{
  "num_hidden_layers": 12,
  "num_key_value_heads": 4,
  "head_dim": 32,
  "vocab_size": 539,
  "optimizer": "soap_variant",
  "lr_mult_qkv": 0.4,
  "warmup_steps": 200,
  "decay_fraction": 1.0,
  "max_steps": 4261
}
Each number is 50 + 15 x the weight over its row's rms, rounded and kept within 0 to 99. Layers, rows and columns count from 0. The size before them is the row's rms in percent of the matrix's.

# layer 7 MLP gate, 512x128, rms 0.27, rows 31-67, columns 64-127
106:84 16 25 47 52 37 40 61 39 36 63 57 32 49 45 51 23 45 50 31 27 40 32 54 51 65 46 26 68 45 33 50 48 32 28 63 56 61 25 76 40 68 59 52 50 45 31 36 63 47 39 49 41 69 46 43 24 56 67 33 50 53 64 55
102:51 84 77 59 66 48 65 66 45 71 34 47 49 62 69 28 31 64 44 58 38 62 54 06 37 75 52 38 52 42 65 52 35 61 51 45 43 35 50 64 21 70 53 55 46 69 51 42 40 26 40 34 64 84 49 28 55 40 47 68 56 46 53 63
102:42 31 59 41 58 32 47 40 60 60 50 36 09 45 42 39 69 50 36 31 54 65 67 41 55 63 63 61 62 40 58 37 67 45 62 34 71 40 58 26 76 52 59 76 46 37 54 54 34 52 35 62 42 58 54 43 15 73 64 70 57 67 34 52
101:44 41 58 35 47 54 42 55 59 61 46 54 52 71 23 09 51 57 41 63 34 41 47 60 41 33 43 18 71 23 39 20 44 64 51 38 51 55 67 36 34 50 29 73 53 36 85 37 36 43 41 44 60 57 27 51 27 41 51 75 47 39 51 44
089:90 54 52 56 67 57 59 76 39 71 50 69 55 29 64 44 39 40 54 55 34 36 75 42 39 66 62 31 29 52 74 58 58 52 52 57 20 74 43 60 34 69 42 29 44 33 38 29 51 47 43 53 52 49 44 08 34 38 46 38 38 29 41 58
095:32 75 66 47 33 25 36 54 51 54 42 45 42 68 60 37 77 40 54 72 38 20 54 70 45 59 72 12 80 64 53 41 73 44 39 53 48 36 58 45 45 72 69 59 32 38 46 71 48 51 48 38 59 60 67 41 36 49 33 66 61 90 26 59
106:60 44 66 76 69 43 41 44 67 82 43 20 56 79 53 59 44 78 13 57 78 59 61 50 40 14 55 45 56 43 46 48 36 45 68 47 69 44 39 48 32 57 60 48 43 33 40 56 41 42 44 62 56 77 60 70 48 65 58 65 48 51 60 49
102:67 53 53 44 59 54 34 51 52 56 74 62 40 53 46 22 65 42 41 31 47 35 55 79 34 51 45 42 76 43 62 75 48 53 71 57 47 38 64 40 44 50 59 24 41 56 49 39 36 54 40 43 57 24 59 48 41 39 25 49 23 32 41 56
098:14 58 28 63 48 57 70 66 74 44 56 69 37 53 37 48 65 45 60 51 59 53 57 32 47 40 39 65 47 76 07 44 56 48 58 69 86 60 71 58 39 38 57 30 46 20 46 55 53 50 61 51 35 50 26 73 59 46 57 63 15 55 70 59
098:62 34 29 32 58 76 57 60 30 37 27 78 46 75 40 55 69 24 78 58 57 41 42 48 26 52 47 45 34 28 60 54 67 67 43 48 35 84 58 73 44 24 41 38 52 52 54 54 55 64 43 54 60 57 56 41 40 50 59 60 42 86 43 55
106:82 51 39 53 61 82 64 41 53 51 56 69 68 53 55 35 48 43 77 48 30 47 48 66 55 56 29 39 68 44 57 64 54 48 46 65 56 51 54 43 53 56 38 33 19 40 31 42 33 72 59 68 75 38 38 75 55 46 40 55 32 42 69 82
100:39 61 52 46 39 23 59 30 39 59 51 43 59 66 88 58 49 72 88 75 53 44 43 52 76 43 59 44 51 51 46 56 39 70 76 38 55 40 50 58 36 69 60 60 49 49 47 44 53 12 40 64 54 61 45 60 73 46 81 45 44 62 51 16
090:61 37 50 25 48 50 31 41 47 49 66 44 26 63 43 47 45 44 63 34 49 37 76 34 23 65 44 74 27 57 45 53 00 35 47 38 48 21 63 72 30 75 46 59 49 57 47 48 53 68 65 40 48 66 56 48 48 50 34 63 41 42 56 64
113:59 48 46 53 54 40 63 52 63 65 49 47 55 48 50 48 56 50 14 49 57 21 85 50 63 43 49 46 66 53 59 38 55 43 61 46 60 35 57 38 62 68 60 21 82 17 65 33 54 79 67 92 45 79 49 61 28 59 31 88 55 54 61 35
107:56 38 59 80 54 44 84 18 40 71 54 68 31 12 58 68 31 27 71 57 60 74 39 59 41 57 62 71 64 29 64 52 47 58 34 40 51 55 21 48 48 63 35 29 60 41 42 26 33 60 59 61 44 25 85 31 39 63 51 38 46 31 35 32
095:67 42 40 48 29 50 56 66 52 35 25 37 14 66 70 35 54 60 55 28 44 67 53 53 44 65 45 42 54 48 29 53 30 46 45 22 72 43 58 71 43 30 32 55 84 50 70 47 57 55 48 34 54 70 31 56 71 49 64 50 81 40 42 23
101:26 59 36 55 44 20 56 48 62 58 52 51 24 55 44 66 55 59 11 62 69 26 51 39 52 63 55 43 41 46 73 53 44 38 75 46 54 60 66 61 75 58 54 54 36 53 42 44 28 69 55 50 69 55 15 53 61 33 43 53 37 43 32 46
104:50 68 62 58 59 37 49 71 37 54 40 28 69 44 41 53 20 36 61 75 77 68 66 48 46 47 66 34 52 72 53 58 42 43 60 70 30 37 35 66 40 60 51 63 59 60 56 11 51 43 54 53 41 30 28 66 44 36 39 41 62 56 34 51
101:51 49 72 69 34 47 36 63 30 65 64 42 70 49 48 44 28 46 39 39 27 55 44 43 63 74 60 06 24 51 40 54 42 44 39 21 46 46 45 63 41 88 35 44 49 53 37 41 42 47 53 71 69 52 47 48 56 26 40 50 56 70 40 66
102:32 23 52 70 36 53 67 50 69 48 58 28 21 53 63 60 54 43 51 77 54 65 79 40 58 69 52 48 63 62 54 70 64 72 49 69 64 62 51 32 50 54 44 59 47 42 52 46 33 35 77 36 04 23 38 45 36 79 53 83 54 54 66 20
098:40 75 55 43 55 85 27 56 60 52 50 61 52 51 74 81 69 32 53 52 50 47 65 26 34 34 78 38 20 47 36 25 66 46 37 83 49 59 58 68 34 38 28 64 46 50 47 48 53 76 68 78 27 59 38 75 50 56 31 58 64 31 43 23
103:44 52 49 35 41 43 40 52 42 56 24 52 47 71 54 34 65 91 43 55 16 84 37 37 46 51 43 61 39 40 48 36 54 64 33 51 36 54 73 49 64 32 39 32 34 55 78 30 33 54 77 36 39 49 71 60 49 30 62 31 65 52 60 61
116:31 53 55 41 51 40 22 42 47 42 27 54 56 66 52 39 34 62 35 56 33 46 33 55 52 66 26 59 51 48 70 64 72 65 93 51 66 46 55 50 57 56 35 66 29 56 47 52 77 56 63 55 54 58 64 75 19 51 77 48 37 53 38 58
110:50 40 35 35 40 65 46 45 39 60 48 51 50 64 54 47 77 58 79 65 60 46 60 74 55 42 92 44 53 58 59 26 62 50 42 36 40 37 61 41 28 52 67 52 77 57 41 57 70 23 56 78 40 41 62 44 39 45 59 53 60 42 63 18
102:50 49 31 59 53 49 59 67 64 49 62 62 34 21 31 41 51 72 45 52 67 25 46 33 41 54 44 51 46 28 73 59 68 62 84 51 50 57 67 36 58 32 55 48 31 26 24 60 51 47 47 41 59 32 50 62 54 21 37 46 57 44 25 54
104:61 42 47 58 65 46 49 67 56 32 50 52 67 54 65 49 42 39 52 51 36 37 25 46 37 43 57 34 63 51 42 33 59 46 53 28 45 29 41 37 51 52 72 39 57 59 49 26 32 61 29 41 60 40 47 55 82 35 37 38 36 53 60 45
110:35 51 48 62 62 53 63 53 50 59 55 48 34 40 66 36 16 39 56 76 63 52 31 50 36 63 54 45 57 63 67 44 67 69 65 48 71 57 44 14 24 47 40 50 48 46 59 59 42 81 66 38 52 49 85 38 65 73 48 75 58 38 53 32
089:63 30 75 75 61 32 78 50 57 52 50 55 38 53 74 40 64 43 48 48 56 68 46 71 54 53 47 61 21 21 49 35 53 62 67 52 53 60 26 52 45 62 13 38 82 14 64 64 57 37 75 54 56 57 44 51 83 27 76 56 27 55 64 67
085:52 80 57 48 65 38 60 45 50 44 41 41 58 66 43 55 79 61 73 64 56 66 43 49 39 28 88 48 51 48 39 49 51 38 35 56 50 78 63 27 27 52 19 25 42 49 36 61 75 62 24 58 65 60 65 38 80 61 91 62 55 31 60 45
111:32 58 42 47 37 16 54 56 55 57 46 39 57 57 63 82 57 44 74 69 43 63 78 49 45 42 33 58 68 49 66 56 35 47 52 32 45 88 54 73 48 11 39 43 66 50 27 41 71 28 67 65 43 64 67 41 35 69 82 36 58 72 54 58
100:38 36 53 70 53 37 64 91 47 65 47 61 69 23 40 44 36 83 51 46 89 58 78 38 48 55 71 49 36 43 44 58 56 24 59 60 33 42 41 61 47 34 59 42 44 76 51 53 67 14 59 37 59 57 46 27 58 55 52 53 39 38 69 55
104:58 57 66 59 64 51 26 37 79 74 53 46 49 70 76 61 66 67 48 40 41 39 34 35 44 16 81 42 64 67 61 62 54 56 57 61 49 64 61 56 38 37 56 43 39 76 49 32 38 44 63 22 64 46 68 51 40 37 47 53 67 49 20 67
106:38 50 49 47 53 82 39 67 42 48 42 31 31 17 43 52 59 72 50 55 24 58 39 53 54 27 62 33 48 43 47 59 60 83 50 52 21 64 49 66 21 25 66 18 46 56 42 58 52 45 31 28 61 64 46 09 53 51 77 41 29 65 40 45
125:39 35 80 65 19 47 77 60 53 53 47 35 10 35 77 40 56 48 74 49 49 43 44 48 60 61 38 32 52 52 52 63 44 64 17 41 35 35 25 36 21 55 28 43 48 58 72 42 53 42 66 51 54 37 77 53 37 40 65 35 51 58 51 45
097:45 57 00 37 56 50 55 69 56 41 57 55 33 67 50 47 51 44 47 54 54 52 44 63 33 78 75 55 46 25 63 56 53 61 40 40 36 60 53 59 32 32 21 51 57 35 44 57 47 43 63 47 58 16 74 63 48 47 67 37 56 41 34 47
106:51 58 55 58 42 46 55 63 50 52 49 49 23 72 29 56 17 71 43 67 29 76 69 54 42 81 58 44 52 64 45 58 51 76 44 53 52 26 08 51 57 66 44 18 36 40 73 53 28 53 57 51 55 45 36 47 33 23 38 51 34 54 39 53
106:44 62 28 68 48 53 47 67 31 57 57 40 63 45 57 34 45 45 57 74 45 52 38 35 69 79 28 68 48 29 35 78 42 39 29 58 59 55 51 41 61 46 42 44 57 78 17 56 73 39 58 71 28 44 43 50 71 60 59 40 60 59 34 50
# layer 7 MLP up, 512x128, rms 0.27, rows 31-66, columns 64-127
103:44 57 31 42 55 49 40 57 39 47 15 39 50 55 73 66 24 57 40 56 42 35 65 45 69 17 62 48 77 66 35 33 55 53 44 65 53 34 52 34 74 61 55 59 41 34 64 65 67 76 69 37 67 84 33 57 65 24 39 51 53 58 49 67
108:52 48 37 08 58 63 84 45 64 47 63 47 46 68 72 39 62 54 51 49 46 62 61 66 67 44 62 42 45 34 48 69 55 23 37 71 40 38 60 39 69 39 46 44 27 55 76 59 87 52 47 68 80 46 45 41 46 91 29 35 60 58 39 30
093:57 27 79 56 68 59 51 73 41 58 65 43 25 57 45 57 46 28 51 44 45 43 65 29 50 38 64 57 40 70 35 41 51 55 53 58 58 83 60 60 66 69 64 26 40 27 58 74 34 59 44 61 65 30 54 52 39 18 26 56 74 58 61 58
098:55 33 22 53 25 51 76 48 78 40 68 35 47 29 66 52 36 32 31 37 52 51 46 57 57 75 58 35 51 25 61 43 66 57 25 53 50 61 80 57 47 72 41 60 31 43 35 44 70 38 59 32 25 50 42 64 51 24 38 39 50 29 38 61
095:47 16 45 31 63 68 56 34 32 47 67 52 55 37 37 53 50 39 25 37 53 40 56 45 61 31 63 71 64 63 41 53 66 75 58 57 46 52 51 38 55 57 64 50 64 51 47 20 56 56 56 17 40 53 44 69 49 48 43 38 15 67 23 34
096:36 23 62 49 52 29 61 81 21 39 37 28 57 44 10 51 62 25 29 22 58 47 33 58 32 43 56 57 56 59 49 79 29 51 58 56 46 63 21 16 49 30 40 51 52 28 35 58 61 57 44 42 51 74 21 49 72 49 55 23 58 53 54 52
096:34 49 63 57 76 49 48 50 35 62 32 32 52 60 28 72 36 75 52 49 82 64 56 58 51 35 51 63 34 54 30 17 53 36 54 33 68 35 60 52 50 52 59 31 46 55 41 55 29 39 70 82 52 80 45 50 18 78 47 62 51 38 50 74
103:66 57 63 38 58 99 47 52 26 61 56 52 40 24 45 36 39 53 30 71 44 48 51 82 43 20 58 53 56 33 52 71 51 57 33 23 54 17 53 50 65 34 18 53 44 62 49 73 34 58 75 43 54 48 50 16 49 24 51 62 40 75 36 64
104:62 56 47 23 55 60 49 50 24 44 47 20 43 57 39 46 67 50 41 70 67 52 67 38 59 25 19 44 39 59 73 49 47 57 69 45 40 74 48 71 49 56 38 80 51 55 62 18 51 45 63 64 59 57 81 77 62 35 33 55 61 45 17 36
100:61 69 71 72 89 70 42 65 62 44 39 41 83 53 39 39 54 51 32 80 41 53 05 48 44 27 26 65 32 48 34 37 59 48 51 60 44 42 71 58 45 47 55 32 53 63 52 45 74 59 52 31 49 45 52 44 54 48 73 61 37 53 52 49
108:60 46 31 64 74 71 60 54 54 52 40 42 73 70 30 51 46 62 74 41 69 34 70 42 52 45 48 61 89 42 59 63 42 40 46 45 65 59 56 33 67 67 70 34 53 64 73 53 42 67 78 29 67 61 55 41 77 33 55 62 47 34 56 45
092:57 51 49 50 74 68 45 53 03 58 56 61 56 48 58 48 40 42 57 61 81 30 49 74 35 36 47 43 69 39 72 57 48 50 64 53 54 50 58 27 59 80 70 57 48 34 64 51 54 53 46 38 41 40 59 51 32 34 28 64 89 69 51 56
092:62 43 64 56 66 38 48 75 75 51 67 61 67 41 33 51 50 48 67 44 56 60 27 42 60 39 56 50 18 53 08 79 35 19 60 64 43 32 35 65 79 60 23 50 55 44 47 62 56 42 68 53 83 68 56 62 56 78 72 54 65 40 75 53
095:57 34 49 29 47 30 44 30 73 52 70 45 56 46 64 71 57 61 62 48 41 42 68 55 49 55 45 38 80 51 48 32 58 39 44 48 51 58 50 54 49 33 28 33 57 82 73 44 36 44 56 54 50 55 46 39 48 54 69 40 49 40 46 33
100:58 64 32 49 20 32 50 56 49 51 32 50 43 54 30 22 37 28 36 37 38 56 53 28 72 44 44 63 36 44 75 90 60 31 11 43 43 19 27 62 27 60 39 42 58 46 43 58 58 62 59 55 46 63 42 43 52 44 35 51 63 24 52 61
099:45 78 61 58 46 25 40 53 49 87 79 35 46 69 63 57 80 62 55 25 64 41 44 44 48 36 47 45 51 91 43 71 45 29 48 53 61 54 51 60 36 32 46 46 47 49 59 30 53 86 40 55 58 55 52 76 56 50 45 32 34 59 76 72
098:55 39 71 44 28 54 71 35 50 54 46 56 45 61 49 24 47 38 38 56 49 50 40 48 54 41 25 23 65 67 41 31 66 58 29 66 50 58 48 68 50 39 56 32 19 55 56 74 35 54 44 28 62 26 47 82 42 77 31 26 46 76 68 59
101:25 72 42 39 60 49 41 72 69 42 58 59 55 27 49 19 73 40 24 47 54 06 33 59 56 68 64 64 39 61 54 58 32 52 56 58 64 59 66 49 71 52 66 62 48 30 54 39 33 54 51 44 67 42 45 56 57 44 51 58 65 80 45 28
104:45 66 62 43 39 44 59 44 51 36 78 48 56 54 65 25 44 60 55 38 41 40 67 64 46 60 65 44 53 41 58 42 33 55 41 78 66 29 70 49 52 50 32 68 48 45 40 49 39 66 54 83 64 78 30 31 46 57 48 56 71 19 39 45
103:14 47 66 45 54 59 40 52 58 29 62 34 22 55 49 61 72 70 29 44 41 32 41 64 77 54 39 74 35 61 54 53 44 42 65 54 80 64 93 60 43 51 44 47 45 46 47 30 64 75 58 39 40 30 47 53 52 23 69 33 70 49 10 37
096:57 66 44 67 50 54 40 55 31 54 58 58 38 51 60 36 52 61 53 59 67 53 56 29 49 40 77 66 58 38 52 11 71 47 54 47 47 79 53 54 41 26 66 54 61 48 76 44 43 44 36 48 36 24 71 24 42 68 37 55 44 61 34 45
097:43 36 81 49 40 39 28 60 49 58 44 57 54 43 73 57 34 45 42 63 48 74 59 40 66 63 10 58 83 25 53 66 71 19 53 41 42 48 24 75 42 61 33 69 49 39 31 64 42 32 48 38 52 75 23 62 16 33 71 71 45 55 59 42
116:58 48 52 40 35 38 61 42 42 55 52 71 58 50 44 46 69 53 47 34 53 33 20 43 69 59 45 58 35 65 39 56 80 45 69 54 52 86 67 75 32 70 26 54 32 68 27 57 65 53 34 40 74 43 48 22 37 56 64 55 30 71 80 53
106:51 76 70 46 49 44 64 67 99 56 58 44 40 45 60 41 41 17 37 34 39 52 51 63 40 77 15 52 54 38 26 63 43 52 65 95 39 48 65 32 45 50 65 43 54 58 62 53 43 73 40 61 16 60 39 54 30 72 38 39 72 38 55 54
096:54 71 40 41 41 74 42 60 48 57 50 51 74 46 23 39 72 34 24 35 34 49 46 34 47 57 59 38 37 51 62 31 51 51 67 33 71 69 46 47 63 51 86 24 63 47 66 58 48 41 69 31 50 75 11 60 53 62 61 54 79 60 63 26
105:48 70 35 46 75 53 40 45 52 27 36 41 47 45 56 45 63 59 25 51 51 57 31 63 64 63 42 37 50 25 50 35 37 34 34 45 54 61 42 54 85 50 26 66 61 73 49 43 53 43 49 86 51 37 70 46 58 77 13 49 63 55 46 26
105:49 46 42 49 51 43 39 36 45 64 56 62 30 64 34 68 39 54 64 33 42 50 57 58 37 32 50 30 38 71 56 69 43 30 26 39 45 60 32 84 76 60 53 33 47 53 49 42 67 50 18 61 66 74 37 63 54 90 75 33 42 62 50 63
092:29 29 40 32 75 55 46 51 27 57 44 62 58 40 56 54 45 59 35 42 41 35 26 48 47 56 29 48 49 15 47 29 45 45 70 72 42 32 49 62 49 45 41 48 68 57 37 50 29 40 15 62 45 42 56 42 16 50 45 31 49 33 65 51
084:18 16 41 63 47 56 51 33 54 49 62 54 45 73 39 59 50 67 62 59 34 68 57 45 77 62 42 79 29 56 57 22 73 35 62 29 70 48 65 77 53 46 64 77 39 46 59 27 52 23 50 63 51 46 45 53 36 38 45 49 60 66 76 35
113:24 61 32 42 46 33 60 45 75 40 56 36 79 78 67 29 39 60 49 79 42 32 69 59 46 46 47 50 47 57 64 64 46 41 68 35 28 49 42 63 28 49 49 48 29 22 70 75 42 40 43 51 53 49 53 35 75 74 48 20 52 70 49 36
095:40 34 39 36 42 44 59 32 40 67 45 46 49 33 76 31 53 58 42 28 34 37 59 52 55 43 73 58 68 40 54 62 40 50 38 59 59 45 38 59 43 64 50 66 52 57 40 67 90 53 39 09 59 69 43 48 70 49 46 52 39 42 38 51
104:60 59 36 67 36 77 55 38 68 54 56 71 68 48 41 54 51 50 50 56 22 38 51 36 68 47 33 43 47 56 42 26 38 50 13 56 82 46 41 70 59 84 58 44 25 32 47 49 68 16 55 54 62 40 51 22 29 30 40 84 61 33 58 43
103:41 28 54 47 22 49 54 42 38 34 49 60 82 25 66 44 45 63 49 50 74 57 38 50 53 59 47 53 47 78 65 65 30 40 51 42 42 16 37 40 69 67 31 59 52 54 41 62 68 48 32 54 41 49 52 61 39 41 49 43 71 56 40 56
129:72 53 27 62 70 42 50 35 47 38 40 59 76 74 49 54 70 40 66 58 63 65 59 48 61 56 78 47 59 44 56 48 67 35 55 55 49 56 61 77 48 69 38 48 60 59 45 03 65 66 37 28 34 62 54 47 53 81 39 63 46 47 51 61
070:59 30 61 79 29 24 38 59 34 66 36 42 60 43 53 67 47 49 57 38 55 16 49 37 48 35 26 48 32 46 29 63 46 53 62 48 51 53 33 62 56 61 35 42 42 76 44 35 64 67 19 47 61 56 64 49 36 31 47 14 34 67 47 47
097:44 84 31 25 69 58 49 68 36 48 67 38 37 53 48 59 35 40 61 52 56 56 46 29 61 57 66 49 22 65 43 35 51 62 32 35 59 40 24 47 44 49 49 67 24 27 44 28 72 65 32 46 42 76 48 26 46 51 45 67 49 95 53 62
# layer 7 MLP down (transposed), 512x128, rms 0.244, rows 31-66, columns 64-127
106:73 61 34 48 31 64 58 65 66 46 66 49 77 32 54 37 75 34 46 44 47 63 46 49 25 49 55 56 26 72 43 50 44 75 69 65 48 10 79 44 31 47 54 43 53 40 68 35 48 71 58 60 33 66 54 32 55 59 48 46 70 66 44 41
105:32 52 36 54 57 55 31 45 66 52 17 61 46 45 69 42 33 11 16 45 63 56 32 26 55 69 52 64 44 34 61 33 68 31 58 64 46 46 53 49 61 74 53 41 81 36 50 42 51 55 56 35 64 60 41 68 22 15 32 67 47 61 62 66
098:49 83 49 53 39 65 56 62 50 55 57 44 40 47 67 40 30 37 49 39 35 48 42 22 36 55 41 55 73 43 55 77 38 44 62 43 31 57 41 61 62 80 42 30 60 77 45 28 58 53 37 37 49 66 48 40 70 32 50 34 73 17 51 47
095:58 59 46 51 34 32 45 62 48 57 52 48 56 89 46 66 41 42 87 56 70 38 69 39 31 29 47 74 67 46 38 93 41 45 79 39 91 40 54 28 52 54 65 57 57 49 19 18 38 35 63 36 33 43 60 43 37 36 50 30 73 59 39 59
094:62 71 44 66 19 62 58 58 60 41 58 48 51 63 49 30 30 69 44 19 36 56 41 53 45 35 74 33 50 61 62 56 53 46 18 50 57 63 63 30 71 62 27 53 32 42 35 48 10 36 49 30 53 65 52 75 58 51 47 49 55 27 74 59
095:22 63 48 24 67 61 63 45 33 59 46 55 76 52 39 50 36 50 42 18 49 24 61 59 41 44 36 62 71 31 43 73 58 36 53 48 68 59 59 60 56 79 47 37 42 51 65 61 61 47 36 30 37 61 55 45 85 52 59 21 64 63 28 67
105:66 49 38 59 46 52 58 66 29 27 86 28 32 54 72 72 48 71 59 55 38 59 35 27 50 51 30 52 33 52 65 52 52 53 49 26 46 44 50 22 32 57 32 41 44 57 40 56 33 37 53 59 70 45 57 48 20 34 29 61 50 37 71 40
098:80 50 32 46 48 56 81 29 47 18 50 55 40 75 85 59 39 55 44 52 54 33 35 45 38 35 59 40 30 61 23 34 50 49 69 82 41 61 60 60 47 28 59 55 79 47 65 35 32 45 53 41 31 79 35 43 51 67 33 51 62 23 73 36
096:52 56 63 29 49 58 48 59 43 59 49 33 53 53 57 65 47 31 65 58 23 55 59 52 34 32 31 47 76 56 51 30 37 40 53 40 34 43 46 30 48 42 41 37 35 41 65 36 70 44 37 48 69 44 42 57 51 42 65 52 46 31 68 25
104:26 49 62 47 70 59 52 42 44 45 48 60 56 42 29 47 26 54 44 32 63 77 38 72 71 28 51 75 66 32 59 69 31 58 59 49 30 47 77 78 29 55 42 40 26 78 67 37 53 37 70 57 26 60 43 34 49 48 50 80 48 59 37 28
104:50 29 34 57 68 42 49 58 58 67 32 29 38 43 71 56 65 53 39 27 56 70 38 57 50 49 57 37 45 53 22 08 47 40 47 22 53 36 29 33 57 52 56 60 35 46 69 57 33 42 47 68 28 28 41 30 76 55 48 71 31 54 59 65
093:43 59 39 55 77 54 76 41 54 20 50 61 29 20 46 67 60 42 36 51 39 19 50 42 38 53 65 71 48 46 43 64 44 44 41 50 59 53 42 53 56 57 40 46 41 42 43 65 63 59 71 53 24 23 75 63 54 62 15 35 26 66 45 49
094:51 71 71 43 45 53 53 47 11 29 46 38 57 74 52 57 55 68 26 46 40 66 10 47 47 48 63 48 55 53 25 54 48 51 53 45 33 50 43 45 68 56 44 44 56 55 67 39 46 33 60 36 62 53 59 67 47 33 37 30 74 95 82 50
102:48 53 35 21 53 32 45 36 52 45 54 59 61 60 76 49 47 27 38 54 43 46 46 66 43 48 60 51 37 11 58 41 42 57 85 56 78 39 52 37 84 67 28 43 36 59 67 36 54 69 61 59 28 49 56 57 48 52 44 48 36 47 39 18
096:39 47 71 48 49 47 40 54 49 37 67 33 37 68 54 60 57 72 59 69 74 37 78 47 72 65 27 49 64 56 50 34 32 44 59 74 59 32 89 56 20 34 54 71 34 74 57 38 43 55 33 24 32 37 56 43 46 58 32 54 52 41 31 17
102:66 57 61 31 42 45 39 41 46 40 59 59 77 46 38 48 53 55 38 58 71 46 16 54 55 62 52 38 44 59 43 41 68 66 27 33 46 54 80 18 24 44 56 51 42 62 46 40 24 52 23 35 33 40 48 45 30 38 56 47 46 60 44 60
105:48 41 28 38 57 63 60 55 69 50 58 43 57 63 28 51 55 52 59 71 37 46 28 51 39 63 57 34 72 52 58 48 37 54 62 49 66 35 57 57 41 46 43 22 61 48 62 40 42 31 50 37 64 23 25 59 50 29 49 29 72 48 41 58
100:45 33 50 51 43 39 54 19 66 52 55 57 70 32 43 57 56 49 25 60 26 58 61 81 52 51 46 36 61 58 51 53 42 56 15 56 30 48 27 81 48 50 23 17 41 59 35 12 34 72 54 48 59 44 62 55 36 33 74 73 52 50 54 61
104:47 69 52 44 67 74 54 33 52 40 49 26 35 35 53 57 71 25 41 36 29 33 64 44 25 29 73 61 36 38 46 53 39 54 32 66 39 42 42 34 55 57 83 66 54 54 51 44 46 47 63 29 39 44 46 46 54 26 35 23 62 53 75 37
104:32 33 64 36 71 79 44 66 81 58 58 42 45 57 38 54 44 51 42 35 35 32 47 23 52 39 32 44 32 64 33 53 79 52 58 52 55 53 62 60 46 57 69 52 70 36 27 54 72 24 58 59 56 58 19 39 65 63 74 65 47 62 59 55
095:50 39 62 37 42 53 38 44 55 64 57 42 41 80 60 44 38 54 47 68 60 15 43 67 51 55 46 25 13 53 32 49 74 67 43 91 69 44 32 60 35 45 47 63 51 56 34 52 53 49 44 34 35 25 34 22 77 49 28 55 41 52 42 03
102:29 61 34 67 49 04 56 84 56 16 29 63 69 54 17 23 88 65 49 42 49 48 62 41 56 40 62 67 33 50 48 51 26 48 32 64 79 51 68 57 37 43 55 47 52 51 39 58 21 56 42 48 59 16 54 41 62 00 55 33 23 53 55 84
099:37 41 55 82 44 59 58 49 15 61 42 08 46 45 50 54 58 50 67 49 62 68 64 40 53 45 66 74 49 37 66 46 22 32 28 67 52 51 41 47 33 56 66 49 46 25 66 56 20 65 63 53 26 52 38 69 45 36 59 44 51 56 51 48
110:54 53 72 48 60 71 56 39 52 45 69 71 76 68 64 44 57 63 71 67 28 35 56 50 50 47 59 49 55 51 30 58 58 55 77 42 55 23 70 50 50 50 48 55 46 67 57 31 32 26 43 65 47 37 26 33 77 41 49 42 69 24 57 28
097:38 45 43 50 28 58 60 39 49 48 76 61 82 67 40 43 15 36 40 44 47 56 67 75 37 58 38 40 61 67 56 32 38 24 51 33 52 51 44 40 43 61 43 51 42 50 54 53 60 57 69 39 25 33 47 63 32 60 57 54 54 52 51 36
100:55 41 63 22 43 61 80 39 75 75 42 43 45 40 53 49 53 37 62 50 54 54 47 42 39 56 51 77 48 34 55 85 51 22 55 72 50 48 76 51 65 41 41 83 39 55 63 59 39 61 61 50 73 42 63 53 30 55 44 54 50 74 39 49
110:51 40 45 45 69 53 62 56 37 63 76 36 52 55 34 55 33 50 62 63 52 35 73 51 61 42 33 63 58 33 38 52 51 32 29 46 44 34 59 71 35 52 32 37 46 54 27 30 45 17 55 40 56 36 48 48 72 47 48 46 42 46 67 73
094:64 26 70 44 75 47 60 25 46 67 56 41 47 45 18 39 57 48 36 37 49 35 62 40 41 32 61 32 29 40 46 39 44 25 29 34 40 40 29 61 52 49 43 47 50 47 67 47 81 54 65 39 46 53 53 47 53 45 53 54 25 65 26 31
096:30 43 64 82 71 46 34 49 62 34 91 56 40 89 43 41 62 47 51 55 46 66 51 48 49 60 62 37 52 68 34 51 53 68 68 35 35 55 42 53 41 57 55 21 60 49 43 31 63 24 25 38 68 45 60 58 28 53 77 34 27 55 57 50
109:62 56 84 56 53 46 35 57 31 61 56 41 61 53 47 58 74 57 43 67 33 66 35 33 41 63 31 35 32 57 26 63 49 52 48 43 71 45 52 51 43 36 42 12 48 72 37 43 79 48 22 36 55 58 47 72 59 46 43 32 66 58 81 43
098:58 39 76 67 47 30 60 52 42 43 58 35 54 32 54 50 40 57 71 45 45 46 48 48 73 69 57 52 15 58 41 54 50 64 37 56 46 52 35 54 86 36 50 57 39 41 49 08 50 28 52 49 29 51 54 44 69 28 38 24 61 54 72 31
097:57 53 47 45 29 49 46 64 71 15 44 40 50 38 75 50 49 45 65 53 93 52 39 38 52 29 62 42 56 48 70 53 37 14 45 50 38 50 57 45 32 50 56 47 54 57 65 30 36 37 42 50 80 24 48 42 60 47 43 33 37 50 51 68
101:47 54 44 53 43 61 75 47 43 57 64 48 43 52 62 44 24 84 60 47 56 85 61 31 68 30 55 31 38 65 52 36 66 36 49 19 28 58 68 59 56 69 38 41 53 57 53 72 36 47 46 25 41 62 40 42 61 65 68 57 36 51 46 30
105:42 22 49 35 44 54 81 36 64 52 59 65 59 59 50 40 79 47 41 62 49 45 61 42 51 55 86 45 64 60 83 53 48 46 87 32 47 41 72 74 75 52 61 60 46 59 71 36 63 55 39 56 56 40 34 60 25 53 50 28 31 58 51 41
103:61 46 40 53 73 54 75 84 66 39 28 78 21 61 33 63 38 41 47 61 37 53 53 39 23 38 39 41 36 34 64 71 47 43 44 51 37 55 39 22 60 65 55 49 53 47 40 68 74 50 51 54 13 51 69 53 54 33 70 30 51 83 58 48
097:66 46 32 64 39 26 52 42 68 66 54 53 36 37 59 64 55 44 56 27 30 60 46 32 63 57 50 53 61 26 84 50 45 44 52 52 75 71 56 26 37 65 06 51 52 27 70 59 28 86 47 31 63 38 27 55 52 84 58 35 35 46 50 73